From a checkpoint of a small transformer trained on Wikipedia: MLP 640 tanh GELU, rotary positions.
Each number is 128 + 32 x the weight over its row's rms, rounded and kept within 0 to 255. Layers, rows and columns count from 0. Numbers have three digits each. The size before them is the row's rms in percent of the matrix's.

# q: layer 4 attention query, 128x160, rms 0.293, rows 0-63, columns 0-79
# k: layer 4 attention key, 128x160, rms 0.3, rows 0-63, columns 0-79
# v: layer 4 attention value, 128x160, rms 0.319, rows 0-17, columns 0-79
# o: layer 4 attention output (transposed), 128x160, rms 0.282, rows 0-16, columns 0-79
q0 078:080106113137086099070149080125155134134078184123111128122129117092124160143148122119095152150157133147073130092118097143176109111101106123165135140159098085119100142087116166117156172070164157155031126125113086124145155195114093113121090164
k0 072:128139127162162114107134158148113078138166148106119165096105113179114122128144144088102177133116130120113088158177119090093174179112083054147153120166098187144131196173102132117143148088170142126096136093091118170137096096108176180137150172
q1 087:146195095089101104099148064175162135087112126141153090159162119135139108164122112139105091150165142073150141140143113076157202101115101089149150058179131130089097097124120122131115143108130107165110084145183136145146107176113074118181115192
k1 074:178102069041154059116160144138129134188108117133130179179174123167082096088126140125136111130161086153061147131120188105134094135088132054092128079065060110103106102156100140112133103121180099090112071127165136097098156091114124120139162176
q2 085:118089130071130115121114142106153127158149143039135150160117047145130101065188126109152167131100098157118136122101153079111112136142184116072131144152162096138100132087135163122155201109129164143100192108140112118145108141211141105119109078
k2 078:113140140163057125161088131107109093101141079150105093079072133098145153134112136151111162113094140107111154115150113155130125148083099106127097206161158146135137110165146101145084186131175114127146147179084150138137109139120204156136109149
q3 078:145118017157123122142186128089129145131109123134161086131124131132140119075102149088153119127145112152144177054148137170113054182167113162140125154171114091208193165098181168110126130087100180141076135123020160143133124118102139128130172095
k3 074:112134144144079113093126122134121106166152190057113132125117188134121128152154119044135172115109117121120148114145147130120151115109123096119136120114094147107092133144101138154112141142112096148125101107135065143043184096118149078147144135
q4 088:098109167072150097098117128177157192102160151152046106158085104222181117117121109151129127153123095161136148182067159133128129117150120180186070125211118045099104100136115151084143134134180137115159118182130087127092148154142123143125142159
k4 081:128043150176134138148186149040097146179147134069110145156149173137109139118133156087169141129134099135183155093128107158124065163172160101135184154119039136189147128072152122181163155150130123141090123127117121109121164167140115120164080100
q5 093:099100147126082121149140104126179138144096116123148161210121139166049138137169140102179132175128089059137148119137098119205131106131089096086086167085117085157111114107128106101144145138117119117146091093134179113120119138139115088039137160
k5 094:142125131158136140084153182103134134121123087071154104075132153139139122123143097148153130118157142158147162145126086142057126155149137166171142145125149133145130080115185112176120105163100126163074133083060136090123136164142102174163172126
q6 092:115141176075122166138112153105170135106079088116137090130102107170134145098148154131156123131180165108153142180139134096146135098130095161118112070150089104083126127094063113131138091169152142116117116164136144173080155196079128105156114135
k6 090:111148130084124142107156098166129181134158120144138103065174170112118174099092168132092093121120148178166147101155112120117099149155110085141075091097146134158130109015175083144129099101070180138158173089139180066079103167131127110063133142
q7 089:147140156110100135111135120160096146110138137121123101106153089185111080107125129056111148111104172125119131094123139112145162051120127146115185171100174146220139183121115102161146183107109148180116113098197160135126124133042144082150097147
k7 098:145106164138121182152118123125149186079149140099111156168113126124127172114121131036141104098095109155149177174089142141152106149135098063128147186130118077173138110139163162148153125051139100161135052064094146112128147131137179165133132125
q8 094:102141115063131120185053138126158120135096163152128140153111102121120165136186165190126142102132155109186104116127113052142157116125150167128193150113210114098120161102108133124157120141181155181106136126136060134159135099099129092068110107
k8 095:195160119187149157083173100129146175134132212119137137086116156135093159099125111102114078120110171132139171085148125144107126112183114126134112160130151111130096108136149098141112099128096097136158107109125174120065087114130151187158175128
q9 094:102142094128088079121066144135181090144168142120176141131166120099129152117147130114098099161152119132132119093042123145143120112117133137142110124180198133144101134101115181100125173168098116098131100135117178118109172099106127132054176061
k9 100:153115068146147115189107152128158112187116129149166138058150113156128111136173146139212155204143137056139137164139123097151176092116132137148147143126137150125161112163130138146094099144109198076126131089129159158149068108144159200106121138
q10 089:150112168119128149147172178199122167110113131123049117140083062180161120129112111143156076118178095154118165115083143096173120143096123126177099123147127114079169102107128142149218135114117132126093147125118150130138133099126117138137158140
k10 094:082099123133116075129125137095184111147088114187119115137138108148134112150155146081178164159090080138127146138101154095136099128108160096148156146105114095054097161080131102112142171113113147115069089058137091168116147158114142068125149114
q11 105:127173141167087151196103120115142191078106129151072127119141099143104181184062124096161131121130089094115098151113111078120033125204071192128135110137133128142144106139203105175141143143136118126106158190120135124111126131115160083048076114
k11 116:151116114103083143149105134149143087120137082095157135145142172087188119145146169113101163074045132145106087126179096110094179188131148096139115088107121100148171109061129150115161116148138083134120138132156120143169122103137176173205118104
q12 095:115119148102108157143086140150117102112151103133112121109083081169153081156102120101201086142152104124129216143073106133143138158165077160191119112135150154141152088080121156084238121144173146103104129173153174140130156185064122091079132106
k12 083:125170098202118202100132136108171121098162105172125136177131109138092117130129052169154112064096092126152071157147086095116122139115154100073145095103106181119169098107177164098178159064142106194162111088130171104131134209140172126138124126
q13 142:136163139085119145091135109121110166119094111130095123127108128115179141166160134173134123100126117121140120168135183087070094105103120165108090104103155124176142137135165102098099146065127122106141180225154119198112161126135150157132171133
k13 100:186123203089089167112112148120142135118131160075080105174098129147098129186157136141148163109103132140138117131150148159107118124104121145171112120110163132147158112159150177122078173073097050134105101134082111167114097139149137172177075181
q14 096:099155121078138102114133124146162090169126159125146117177149104129126153185136171073142152193069089144145127118092120120114083175102088178123144130079154100181118115113075141094156103191164156126131153091180131159087057040109099072141139190
k14 096:111124159120124142147138131075098110067111142111129150186128059162090114096122078130159108121185124084162122135136162133095170131176190178145102106104100096153153176116109199110189130150085097098173155113159147118138102121115078101142152146
q15 091:119139128175102116158131147142103156116141158085181120150130111176169116125063072129180135110187117195145132153061147141196177195114091153146100111089132169147106123112102136174117092049114180171084149171130133137131125177107157133138029084
k15 104:114119133114106119152190130114139138203121157088148087064060109150123144130114128124200116126132126140122082080120123065112113149095143135187115106134145172180136112114131149121092121144144110062079201116079132154111106178138085104128071084
q16 099:143120104120100171094113109087198092141104137128158103106091110136133140112169104116098063105110075170151132128111113214069130121123155080117163141097156122132069105107078127165175126114171180167146147138121126156103120101164127135096112167
k16 097:147148159089160106169125104146130182113156058221180148118156087179102125097115170162094129098110150131145176163122174147116078101056111120127122154128144136105145112130212145142098130156071154173123110148123121087182121102161100116080131115
q17 091:143112110130138128150154147088139147155165151074179126114130141091122140113188128159117138152137134108060115162094148154152168159097120150117214104106159152138110167102079133099095209090122172180177182093079069096101171099073154142149092125
k17 108:111111111145130069181093137096135081164058097123147078095060127127083102082173163175122079161108142086159142155111113118096144072088153146118215092137138132117122165179161178186124131163090156091108121151125121131100157149145111105177105157
q18 101:137189071036128147119141143144131137119126088159148104117135126125161154142137160150131103094099113088235116155115193100115149139133135106102161069139095125175180154134141156119102135154147111122174085141054148142137138140073134133106131124
k18 092:134158175134141121098135096080137146136127160154139145108123166142131145158137127111131107089175142135100188188129059090114201096187127167140133148162141146119145096113091141129132107122206092104137085141133142085172066156103120169235105107
q19 113:079125135162144109094090155065097145156151116127162153130101127091111150104138180112107141116122140139109125085197074136187157101129187101135118109101037129168146164125097112067173173167149147127100143177157140120172136150079089089142118159
k19 127:152119148157121134069129109131139164136110148093137104136030046123135136076158100096188109140113112183117115105105139185137108100107155140142116102157113130137139108143110179159205086110133110111186188087168108125130121162084099086141113159
q20 085:126079141151089123092144118148144177136093121102138173185134088086131147120148130191139095165081120134084160149123132139152093178078030069155140112156113125123131125119177091148114143101127166128111091134098180077138116163111174151168147126
k20 094:172107111132160091087142112171098166132125121148132160145156113141153138103176123086102114165111152155125102142154129113141180101057120159091132132107064132175127104150163088134150148123191101107101111132139112145123143105134064104127222122
q21 110:148115077115127158199101120100061073160094078137101170135126152103149148155156141165138100115140120142157104145144157124160184134118156096130159176176148152161106074192127081122128140106142119156142124122201101196057131066151137143115060097
k21 103:144146086161150137126113139142136162030182126155110130111163197157117108106082139167164137172095153162099164154068117145180161157146116110149136159165134088149095137128126081130135088164138114163166093130151052097133120119111133139165037122
q22 107:135160097076147162118177071123181134162107137147151159115139093110149142109113147141187127120132182070114164144093182124114109106087085134101087093112146091099129192056093132151075139145131122096169212156158048133177087111127139096191151178
k22 103:172122081126105159108153136125107138155140123080176094132160132085147171141078120044081202105174139073055165078103190095146138135115132146096116131125139082145083158146114130106104053075161138076136133168164115133089134045122159112094144189
q23 092:165151113143169088166123077148108115092183143134133117077141087122111139116145081128091170108203160154149100152071106116140113123114054160131083146078145149115159137099116126149117133207083144143115115082195127164145086112095118128142101123
k23 103:133139151162071162123163121080119086138115125138184168111144130136123132101117116146185137151171106143094202105160087148086124093198116106155176165127124155081171146169121149148102146158190112132148147122140103144129088127169082086115177099
q24 109:099196124141098131175116107129085133093144180188124054084152114087153188155136112197125134099131109110154103160088094109095172153140119156120139163111145110111131160155154119127068149054110141118153083183138135116173155143090158096106129144
k24 114:130108167086082141156083127153147155128106114121116139109135144091155161104089145120116156103109052081117194112144157109118139149104102099106134095093131141154139164087200106149156140105139091130118105102105110145125167156135178152164121142
q25 113:164130197160148098181136166121100124183104172175180151179127132097119149158120137134103121143068129122173155119154129163159163109134157132076099077166138158147105184131145136087179149080159179138064079134131166122137153120130117141151109151
k25 096:106116164116130139123098151158168128132064146081113177154079162057139174091123046148128103092099107183161106134104101093156146146128103123142076135124145169103080073109128080080119200110112101116143178135104191127156138126108125154108126166
q26 102:091116124147144111114216127126117120089089082109072111137150059123141117119075063160165148175136088104146118150050078190147139093088148087083142140110106097074142110125116148118175131139192186146083180076101156132094164084135091131101155147
k26 113:056152125132108164116164128139131097135053135163162098134132110162092123109128098182164159051104069132147115165149118174140164136160174103090134136060106121050095146111127177089131137014171162147137144162149139137170122118140168111100168167
q27 101:107126180113142127160121151122139110109139088109117119132107122185125138111128103139102193182113113131185209142131144083141137119096131129132157099137094104121054149096121074112117099135147116104241117072121157124137097109135076193125164111
k27 113:057141163171170147128121120105150147177159112155126091095126118144161094089167114132179120079194085094119133140134180142149154150118093170130091081073109162087099245136087118163110121154119167105129130161131168101123127158102174111123093162
q28 100:139163138085134100100125117161118150125113108136106124080121137120171154147200157143137108091148101108130121160127153105098095091116092165098064101124140095164150171115164112096119170059128133091133197224153117169121168129093166120131164130
k28 097:143129150175122165137173128044133090204160162101162172134092191177141186153135169110163114117131154107129158098105100115064144122194154137167152183151084150126108108141130168174111111178117118112165108147093032121099199097140077123125077050
q29 112:159115158125140171096142091142139155082166111147059194140171084128186076133111077166120090136158156102100063101134138123115122139097153128187145146130183118163149156076119119158094102155114147076154134101085143110199113066110142200181138150
k29 113:139172100108232114133113136118128064152166175139147115117123111159182202143127129106118133201113128145135129092112193095096135101125123172135144164123125093090129160172088127068083155088140141082111120132120061113125129130147109134125152130
q30 094:085178141104148150116132151093050139129087076127106117097119102165108180085137088100165135091155117113137196157136162152138156131142106141136120090165130114109089125111169100132120141155187128115131183136149147141112109088114180147096109137
k30 096:148124135118112172153125119073136124134142155089117148126091173144123147151191235177123086113161159122101135142151114128032162093121125107119097198121128128109116155116092086128115097100171181157152075088114148171190104083160123200077107160
q31 115:168130088173186109123135134156123102092162135120126123124142103113125167146153099079101165185111127131127088171122107113104101157119135122131145130078122124036131106133139143154107092131169155084128157130091111096124096113097110104089118080
k31 112:064143096177132132159143062156078107112097055158141155144145142156080055112102146140148096107130052111147125094111149085075110120119129106107221077136074151084074187188124129140123106083112157077186159125159092115129178125173085060047111057
q32 084:112156115061161116154111157172176183101090098085156093119197111108128099151148133139141122093089121120138128105120143135171122144123101065095136096096157081106066095120098073185085125151135122131150101153127109072191217189182143135154111154
k32 081:145074157130119121076185145138127114176129076141146150146133055124117100105087180149117133147136096138132151079214100155124040075103070096153157132118059106100113121101091141094169072134178117064118078123093116094109096147104069146083154102
q33 092:101148162102132177101154186145075118140126100167159190164154141101123164164147145144085162128157134085103098145158143131120147132167094112177147148046172174110142156173128087140141088105089123176096118089188157126116082091128164145088105120
k33 095:120129109118156113173104094146116175184112131108133090076047159158123156110190149156137092184119149137202093091081085134200145077136117133162139141158129138148094170125136123179114133126131166163130081148148151062152137125145119125121050139
q34 086:151115153117156171149131150134196179127088141174098187121068135133123164155106130158139113171143155170135133198137130185123138153067148095139043119149147123127171097153101118097103119100126103108208127176099142178144188133145126111180188186
k34 088:159060145099128119133157131103134130137116133112031126170080065111170108116159107151188147141142128164182157103168058146083086115158081130180177120138102088150120084126151169144113152102122085119110121099084144092124157136184074112139130149
q35 084:123098169069093145148106166138169169111117124122133160131116084149104069156140109113140050121150152098132095161090168122127149061154090141118082115183075035148070121083112150092161109132140123142122125161158144157160154175129038116162138156
k35 084:164123088185123047173109128132166104153134089109063152155098198154167099116142118199088148136140168117158191165142151144108126174114119105108163097141182099149069115157140073191119189117166120100170110115094107115111170105176141158147133192
q36 076:095142158086162148137124156132111176082105110098168170173186118116145141081179145158077172108097124088122111119144139150156134128122134060125119155107183152089115110115108084100154073170164105174114050102127114100160151154157160129141153154
k36 084:151097112097181091109116148118151168160101136128150127122075108114153096129132113201056135168105137088118142083163169146113160121104112176153126148101150118118126098110094147151064094142074165096130166111144132150071134089158113128145157120
q37 085:143142135150107139138084105138184094120142104177127101155165154151099139106132161186062226135124182145169120207136127109079160137127119136120152159077131171131102132172125027117038095093156113134173092152131061109121160116102155151127114168
k37 087:153103104105186170101104139113066104102097142076109186135093153133106126100118066078159130140176108128163082147133133180145161116103132159108133106127133094125092116095122209139177136158109123111082130158133154169137130097107108093186101056
q38 097:131136172096178112118145130130100153160141125108121160100173122092127080168153163105083144144126170118127071147162093139096112097098147154053231169065148165143161148137089138155089091143118143137095134117153102145099123115115145144166088078
k38 080:099130148177096182142083171135137102105147208111122079154100140100117153151133075147158178096132172104127108124156060174142191121143082173125129155152143100107156112165096153147095125147134154162118123152105190139127116131173202171161109146
q39 094:086099085116127174175090153114154183117117130142092131090110128203151078168128128171119149112145136106113138126164076066135138139128132175137094090119123170081086116110055143130198146133141126131110127120109075150071078105127172159117108104
k39 081:130109115113152173157114168158128113131098158109191097123147081129106145106131194076146115095099173149187119107098112156059095108174144173173129161120144143144163118114143188143145154165114178118109096096158106125125118165117095051157085160
q40 061:149101105184166119105143108093137119128126110102126097083158132121143116104099089156123173154092156143133099126164109137119145122092097144123222128006135169104148119145170145141062087103117115213098109168124122081111150147140215132115072076
k40 093:134110170128116172135118111109158179118084170184156135219055063135147115162133134215149118059155151076152131165090110138126145101168120124069159086179130126138153103186091175129142138087156137118156086136129102163133102112111103139189162141
q41 101:100118170132133109085100122152124161083099121162102119078046070078152137168122126085104127108078116215111156136093148175127127097109166118157149113148077089126146097091153121102139107132163094135077127139134115159106176182132133079120136166
k41 110:154070152141168102131074112142145182114074145176088076132168152104116121196133145158159075114169147136134099128113072155116132117144131173094183160091140132064122121188065169089137133129130118116160125127172168161128051150118098199082156132
q42 096:123100116070097164176174183177136090131073129113150084135079088138137162116128161096148138112080109099115152143111125103143129164175139123124122120169078055148131151115114128145177188144158130093136077137152178128120110157106105128121171176
k42 099:116168092070129108101158191130128101151147115131119161063178166090137089127103072089096172229168160136091105090131109094110122140071091094157113142101159152109122105146071133143106103154074122118103147124144117128076136158152083122178126103
q43 093:114116120125107137086122127076122101148102106157136142090127086152159099148180081124138149138184126113114224101100108152144134107098132159123133148149146136128107127126087132111109123131161102090114170110150063138103094129151146079115194111
k43 087:141138124098134108101058126184181120129106134084101115089105111116115100077149076137179158183077159134099108071125069147142104118128104153116100180163105144143100159134111130132132130182123147138110091174096151125085174134161172135079133149
q44 094:136132113130167108119129050086130111109137141139124119128142149090108151066115104121149159108159149076098118077191122167139121053101159146111136133127119149096197089117107104097095126197077178134125145076140152096108150087081073112167121192
k44 099:137154132116130168136115104123130108099169156180095127160172108082149183132092098130152146089098110137073119150150143157171160152116108117112148123075074073079166152087144142204103087121124146165124075173115129124173108100149186150162120148
q45 103:159109132106144140081130132083180106149128144128108122163158145135145088144172002207146141151109114088100157117146122157167110113134143123133114100120136099079151088141177079140115141123113119090044149082064189108160108139138112117124125125
k45 112:101141070064197094157118115147169163142165159142157110116132130120183097138134128108140104115143174117121121159140145126179122172121131155133183161148142114162123121216126149161089162147140198128153182088132086095107182135137127093097081112
q46 087:129130131137158128173109109144158132101105177148107158068130081120158150143136161175148097146138094138176069158108078138157134152112142095116157096109111099113175060153192114173167100156152146050072168182104172126093098128114150149133150104
k46 104:134122126168171073129134103110094129133155166139128137176150166159174064144164148144143154150167120129116088089170110135102136166154156117128161100195113177139134158139068110121107148125148186099137135171183113138133127070117087075120145098
q47 116:081059117117078137140145157132101119160107097126082164137165087082144123145097110150115066132144154084137150113111093146156188202144127082120148136143106153101076097099113111170199095164203171123120108075091115167114097127093104079128158108
k47 093:125155115156056128131154101094147131133134123078148173127129146149092083141117097102160129146149114182150103112092115157125150166120165159191161180148148160135163107142118154136131123137107128145140174119195074114092150110070128128177166167
q48 115:097132126119163123116128035109175119073125110144116117066128111117140173091113105114157157114121147082110095137123107152195083130113165166156123088138105096223149149120139124120126129117062152150115147112134170117151109147139166096148032199
k48 110:133167154139080121173138126091104135091109067148119135081129085100120146115102154119157128120130113119104130110092119150152158130136145148094082111105144153114140167046092077118183054159146102180152157134093151209106107116073122139097149119
q49 100:137143131124105129143189109178105167104161165156087111125105167170161169129119159177191123119121120142094152088144157149125103087099063133112099083100131086177132097165114094149106154083162167128125109154151094172092108134135159133128167110
k49 091:160147150095159100081141178091150123159116108118120162049157121080134154112169145090143196132117159141100174126108148091071096133098110149140058119160162110158143126086124090051132144171164088049094129156074181122108115095136133122120174110
q50 125:083112135135118232149130110112094133139102135074148086131099118124088097132134120144116153126146134055121064153063173122164191117137123113181099102177129157125154134153132059132143077185120102156130115163167153103163123061104129134172155147
k50 121:085124138136136097117117143096137112103143072159108123135171159157133126202113106077124140145090082087048179078100127110164149093150117080088154102146124093117149104151159114108137126082163164218131073116135076123132125047134103163177111130
q51 092:059183128109094174166150126166129064082076151175115081095166101162114128153099103122124084144113161114149149182135119148119164143127154165186114118111083175156184136140116114117134061124141100131134170158123134156174117200121133169147087201
k51 095:160129163097081152115120093129142140110119130138098103161167097080090101128114120117128148113132122157175155072123138200159184150101091085138114087101151093162126159129133157155141126052145101099138165149106160149141149212131142155181124136
q52 103:029173121116146129149120132116115181096137086135119106168058144119087209131147128163174064109093097096116165130164159137130130167135117117035122100144048136128153177066143071125062151100180156145099098132113125114141125119138150074068124153
k52 109:120141112120052115198116063172155115108125077080109171083122055105063085098161198132126140119114147112150153088119094144105101123084074101117140044147133117140085109125130059134138118125121122144101114091120085145138166111112109050168127160
q53 093:134108155144107112081084177138106121109153167098120150166112085118141115137132125194098179177121147083120118111105133104147102197113109109114148131116060076098174081133085107121127130134144147080091018130076116173080098168132070164117133124
k53 111:117120147179148110041124135118094219117123056131111115088153161120120120095163150155125161028162119058130208155114141160080144115162100149087119061122133104128186142117130140101131127093127120132089143104186115148109083121087186189113171143
q54 096:120133095159114141103137139121111131157156115059055127119092123146100144148091086079144086106175082148057160116137072162164068104094083137138142075127125147103112107106115130133143094208088138073194075104146109068120143137139179117116161125
k54 120:145148112186159079151149154034181124125122053107130141187137105114097169099130188142091134152156127105153058170133150120106105170119190124083145116097098115072188115129131103062156150114115124101127165183082157189150118143095106126117158096
q55 095:170094098077142135147178148148097158112199121158130123123178099092159207168108144120025092164092104123161089124097159139114097127130148122102128147085077150117111065148126109036087132159112112128172161170171149123131167077156213113143151168
k55 096:129113110113095147168120123049139109115104139046071119180108094147150093136072139139158142174130137138111143119134093152159136130137154118215188081161075138108147111136105150106103124124063093116148123144155172165091164121135131144115111096
q56 104:089137169088127100162144101153133121170151120131091168133160125132132147162080136089152136117101158178111128066123201155067086090125092142120172110089116137120119131155139128125096108136040112116158070123146111151062136145102105184111153107
k56 098:138113102154152085097089079138145159112168132132105113132141098161139116137130111165121144159106137121164146106114131149118128135077180146166100126130116116162137172093176149130166189162168120127091139104152191111112088181093107155116151125
q57 107:095144133142108171120100137111046093151121082088131124173092136127094097179135111154133133076202179158152144111105118167131160116119117105087192087142114106109109101135157097148091121100167080131127128115076110093118149130063172157175147096
k57 113:154106134159128091120088138142111172139082150147131136180127162175084200167100118123147088086107168081125148174144122147134105130160152162110155107129135046096062125109140112150091143039133114110124132161136067153085052099149193130159168148
q58 107:141130121078127097108129124168168180109106116058074161100201145123172107178091129153091151151137148140133060112116164073050173120080135131132127132171170104101103158184138116100140135154098127093121115165123080134076113140099062121174160095
k58 105:116139126118186117081100198125163134205173087155128099081121153132187145079128123177098084155119124136114065089086091064154171131116156082154149149102090158073114176071125105073172168163135177111090107183152175114090119122156101117067109151
q59 101:129137084112128115114236082164107097142124127163117125096147167171171183158119128110132122112113126126144113162139146134088159114132133085152105115129094183192121176133129088140220071144111141089095133121141121166187116120060069113136179053
k59 105:170156100147129166102148150176182170195122117064129165127116156091169145139125171118162152152133101108087089141110143130103155158149111105106090128122121198085113144099146092100110086145124083126087093116126125104158055111183176163097125147
q60 102:112113137119114122159079166135097101179110115123109098121149123156125115155154104098149109099159104096141134096144095133087124156159207134129139112145095083139097134140164133116189016115192108110158123157139110166183121132149130112134125066
k60 109:175117106124159095179125150110127156066182168096110103146143155160146160155109130111112178085126135102101093124152146090089125133175120094098122151163126075124132148137143043087137120091142103121192099079119109118150076131081140148142126161
q61 121:145096133180145117119114112139108120131186195107146147164121139145072102118095109108087115200109160137127145067143103170129173143124158090160161170116130137112108070141103121158143132169102129150098043067139156076140113164150083152140087126
k61 118:139085133107151079111147151167112179100100176103113100128182082108156102079150148098153116139089129187084154045202119138150106160127077080160093145139125145172109077159125105119117120116133151140108148080151109084159121205221072107131175098
q62 113:074150106136146134175086124102157124112176107132104159131146119109120131113186074161085147093111056104136146156128105132132144162157095131046116092115122104072075191138167133112194118109126116187103120133160178149172137026114188149140129156
k62 120:128125067200112168153134097151157160081098109100150148098141124116100181093188136164092197132133071106144144114116092118138095151176173167093130063060129070135145145156108086070123094092133114129146119137156190169147099137136124082166099169
q63 102:136068145134208106123122142122206189108111175157185158134142117088083158112091163116113092155102182157071149109180097138070098159117149178094191121145099123117152113105152117089093109126086161189132160140098151128177126122105092154172143163
k63 103:123164176059075129169122130135112105138081138120193156155128255114097119171127178166079136140169131126172111049124180151075176120097155104109207143168129126104152125193083132142150135141086104121071089140135170129091121154070112145123129116
v0 106:084116145081130107126158087113050110107092148142106101126134178134102102104136069081165105138147156072097128123118148108099167172135095131089174136104087153138156145144104148082109130045193094092209059137144102160137157194135136074109134127
o0 110:175139083121102115158158175127099111176119126091174114082146198130135122169134107107087096109161091174123087076147131135107132126210126134128063103113142148145155139156026157130158137185130099168114143131202117183156137090161101154105178157
v1 096:134145120085071185150194119111147094062136095157183125167124148129154078085084142150142178102148096153150107090138126083149122040147136112148143064065118082204174118100090106090128126148074093150110172084115145145089120141133166157065136126
o1 101:115131141119139131110099115140100170184138148115146170162087122167132124147151096126054090127106098120134125134172106114094128151113155113089071150175117171133083172150155139148117136157136096116173107125059096144183112146084115131170157148
v2 094:168116138115103177164101162146152108112177115174086144192153136164103173134070113127099141107121126091189088128149116125108188067129176173126056084120206119145188125061121120133108125108106071131113111138118138117156108104152117155108115148
o2 101:141195080110140158097149106114117131133079129093171186115076122123132126122226040164101106149129201163147106092190164086116139163138128118129082156120091092103137150148173115080104118139091166095091143111050080107110161145110168160128188123
v3 104:104171131108083134086135115160099053121164114126095101099092115169093119146132126101149135102191084169192112110078091115095144079152159048097073125126117129124142150163125083125158131137085091127129104071188129077126149092072128088132160135
o3 105:182097114153146088148128125071186110135126129142140177152120149057137085093157079154096134158148192128091091088108114152122103187138128144150133167156171138132083075085092111134069157145123125129131177186130160120200100127159095117103134171
v4 099:119109119137153132095165154179105148176130163123046136164152174114096137068104122152060133099170119140159129158112124040119123171152137130131135093147180110147109110121097117119107165155142113193144167129146190147142146133153161122092100106
o4 104:114125115104101073147173082143132045059129086199104142147187063136172148146162098109115087124152106095144070158160106178130160129102115135152128157098137166162186134102153175103133139134098150097145079159083167088127104128092136172108134166
v5 088:139177135127048108065132145148169103103118162135078130187156170132182175033105164121131158073124161124058076114064112096130135134114084123145125151137126069089087200128140082162143157090101164149103088146135138164112150136090160095128151096
o5 096:135147093110136108125169147142106152087115123126156117146143126110113084179131133122130100195104114158149064132170173157108079119123120114136144172158129126132169105103199178140152140168117151164134099070120130143194087123143158159149107130
v6 100:083153118150129114150068102180116089176144184134115151135142116093084117119209163144132177085107110102178104154179133140113169112076101138148153094136122102130094093106165124093112132123169120109113172124131071184124074091136092126165129150
o6 105:081162155109159172131075155114121143112134141097137116057070141130168074127115210088131127188120135114092166118116081152139140152149222113149140135180161160106142140181131136169125096167165145118100132087187129123120100167138132121132143128
v7 105:129076166125151078097117151175109197068163153092179143111127134118165132098072095124157156161162162126173131145124155129125022123105109117191099132152076146210096130176155129100170060099110124138131121143151182160108126180153129138091132118
o7 105:118157093090193075096131146136109086138096182106093108160118124095132140145144219128092158105082086119112128133129119154153190104086163182080159114157107152088098111148079083131124161156135121108170118076153138128127109115090106119156120130
v8 100:112179124146146105123139155125118112145137140124112168105169137114093124153085108121127142117119099147196086171119108114096132077147110109079067144151166127134139176173104145224116115073173151180190164117175089148180117119116163108224099111
o8 104:109130143111135067142107107135140109166073197102165082125100158145137088109138139147131115126102126110140202110130166109149076154168162106140110084124181131119120106098162082061123113102142119141151131149103132152103134165123121132127207149
v9 100:146065153064135085109104120139170080098099147117161153145096098181093102143110096106158197087130114161095133137111169155131167203138116098097159098134176122160130129164177108138160117132103105105169127145230145137105145089135221051129150122
o9 098:175131156153188111116072126136072101134139139108092123100162148128196144142157142111085145160146111083141103134086114139105143109083122081158152109085146160116141117089059175091085143171126144094042082142108139167163119162095052180180157163
v10 093:131173135136137100085126092098146130074113165100204088139149128137169112164150202107165172151095174149115101148085152108138115100136114102100126053180148062085121135093097132144143138157103148101113116124137098138075109134125104152133134122
o10 096:101130135167153187190103110154118120153184108148075092129137076178136089168124133167109170140182079157154192168135089120072136128100113167164158155105110153174149117138120171117160171111126097080139109092132104176137120170080138105070030138
v11 099:175166118132115100151173122160211132101148078097144143120141157082130170108171123151121201104151154121215156161127109117142182144127121129124128129131127128166118089114115143130195185121165117149106137169107122078131142193099137131128136140
o11 101:122148115159133101147116131117116072208118162167096102154075164126141167145048162156109115144083124148072122120113100144080062129094075120159118186107112083100112154145137124145075157113117199113127096122181101188123099140159224156106176136
v12 090:100117140120161135110141183209080155111151118119073177108173088100092108161099141112114141104118152139165097164114080137076145102106128142103156162151116119140159108109125117130073142145079114161132066123131114073152128145158086151101111146
o12 100:110120184091080151182141104078147131126125183099139155122079054115146129160170171099153158169137222086078154088103112134143071119113122108084140140092130133100128184093117122124129111145105122096143168081134103109154120126142141116205161148
v13 094:067116130144124154127157094077157098123121096125170126097189143121129103098069153151160128079153125130139163087144127133129167144155170176161157135113075069171160149113089144084086103137151050131087139071184104162189156105160080112150147056
o13 097:142099163135117140127155127136143124166112129149090138151145101166139086130176084148117067087181089111115139145140115110123111113074212102099104161105146173115102107126090104164141096121128147132124118162120151154101104089158100088116216122
v14 094:162110078134142137112128103176149037081170128069156116109093123091162125144118139116160115154146175171029136122061104170110148126162084166162124105153171122149077115139138130102158105130140115149169125118117124136083106136090133079118114153
o14 095:117116157156127139106034143091125170175133120178097161083133091120091168119137092137115168130130121105215089147087108123109168170051113111154178157131180074196146102091082097114108167217141140114102126109128103148116160113118114137122133111
v15 106:090137134094087135107160113103113102083096171196122135124151177110121150134108113113137044126135117211037113135118078079132090188123142093114134189070101107161159142126119140104148092097138150197142081146147177157160137146091144156105117136
o15 109:128113108143108100132071112151100172202174108103164174148164158153130091131109142135169139076148086113207080113131142159133076156124146122096069085137150090082097124104115116101155123137155045151121121122145104141149142120161107126163121105
v16 101:133109086084098070104134144170131160163178112061110088093127097130115178105100136170119149133096168166119084117164166117139084150117189185115106126149186154170126109142108112193118167128114052165115139058128168112169186095120143079103141135
o16 102:103096104175140119097163059138066142126113085130140107147093139103064118159164085132139083120153156126128133143194046176080109069103092067102191134129145181111091109147136121097075101140116135100129121182121111178142103133136117116211137130
v17 107:130126122153130174159171125131116131101162133174125115124083150182118084126191145094171107073147117077157157111153150112129147155104123094135178116168109126139108115155117098103177134088136117166169165130128109106127118082069129106191115061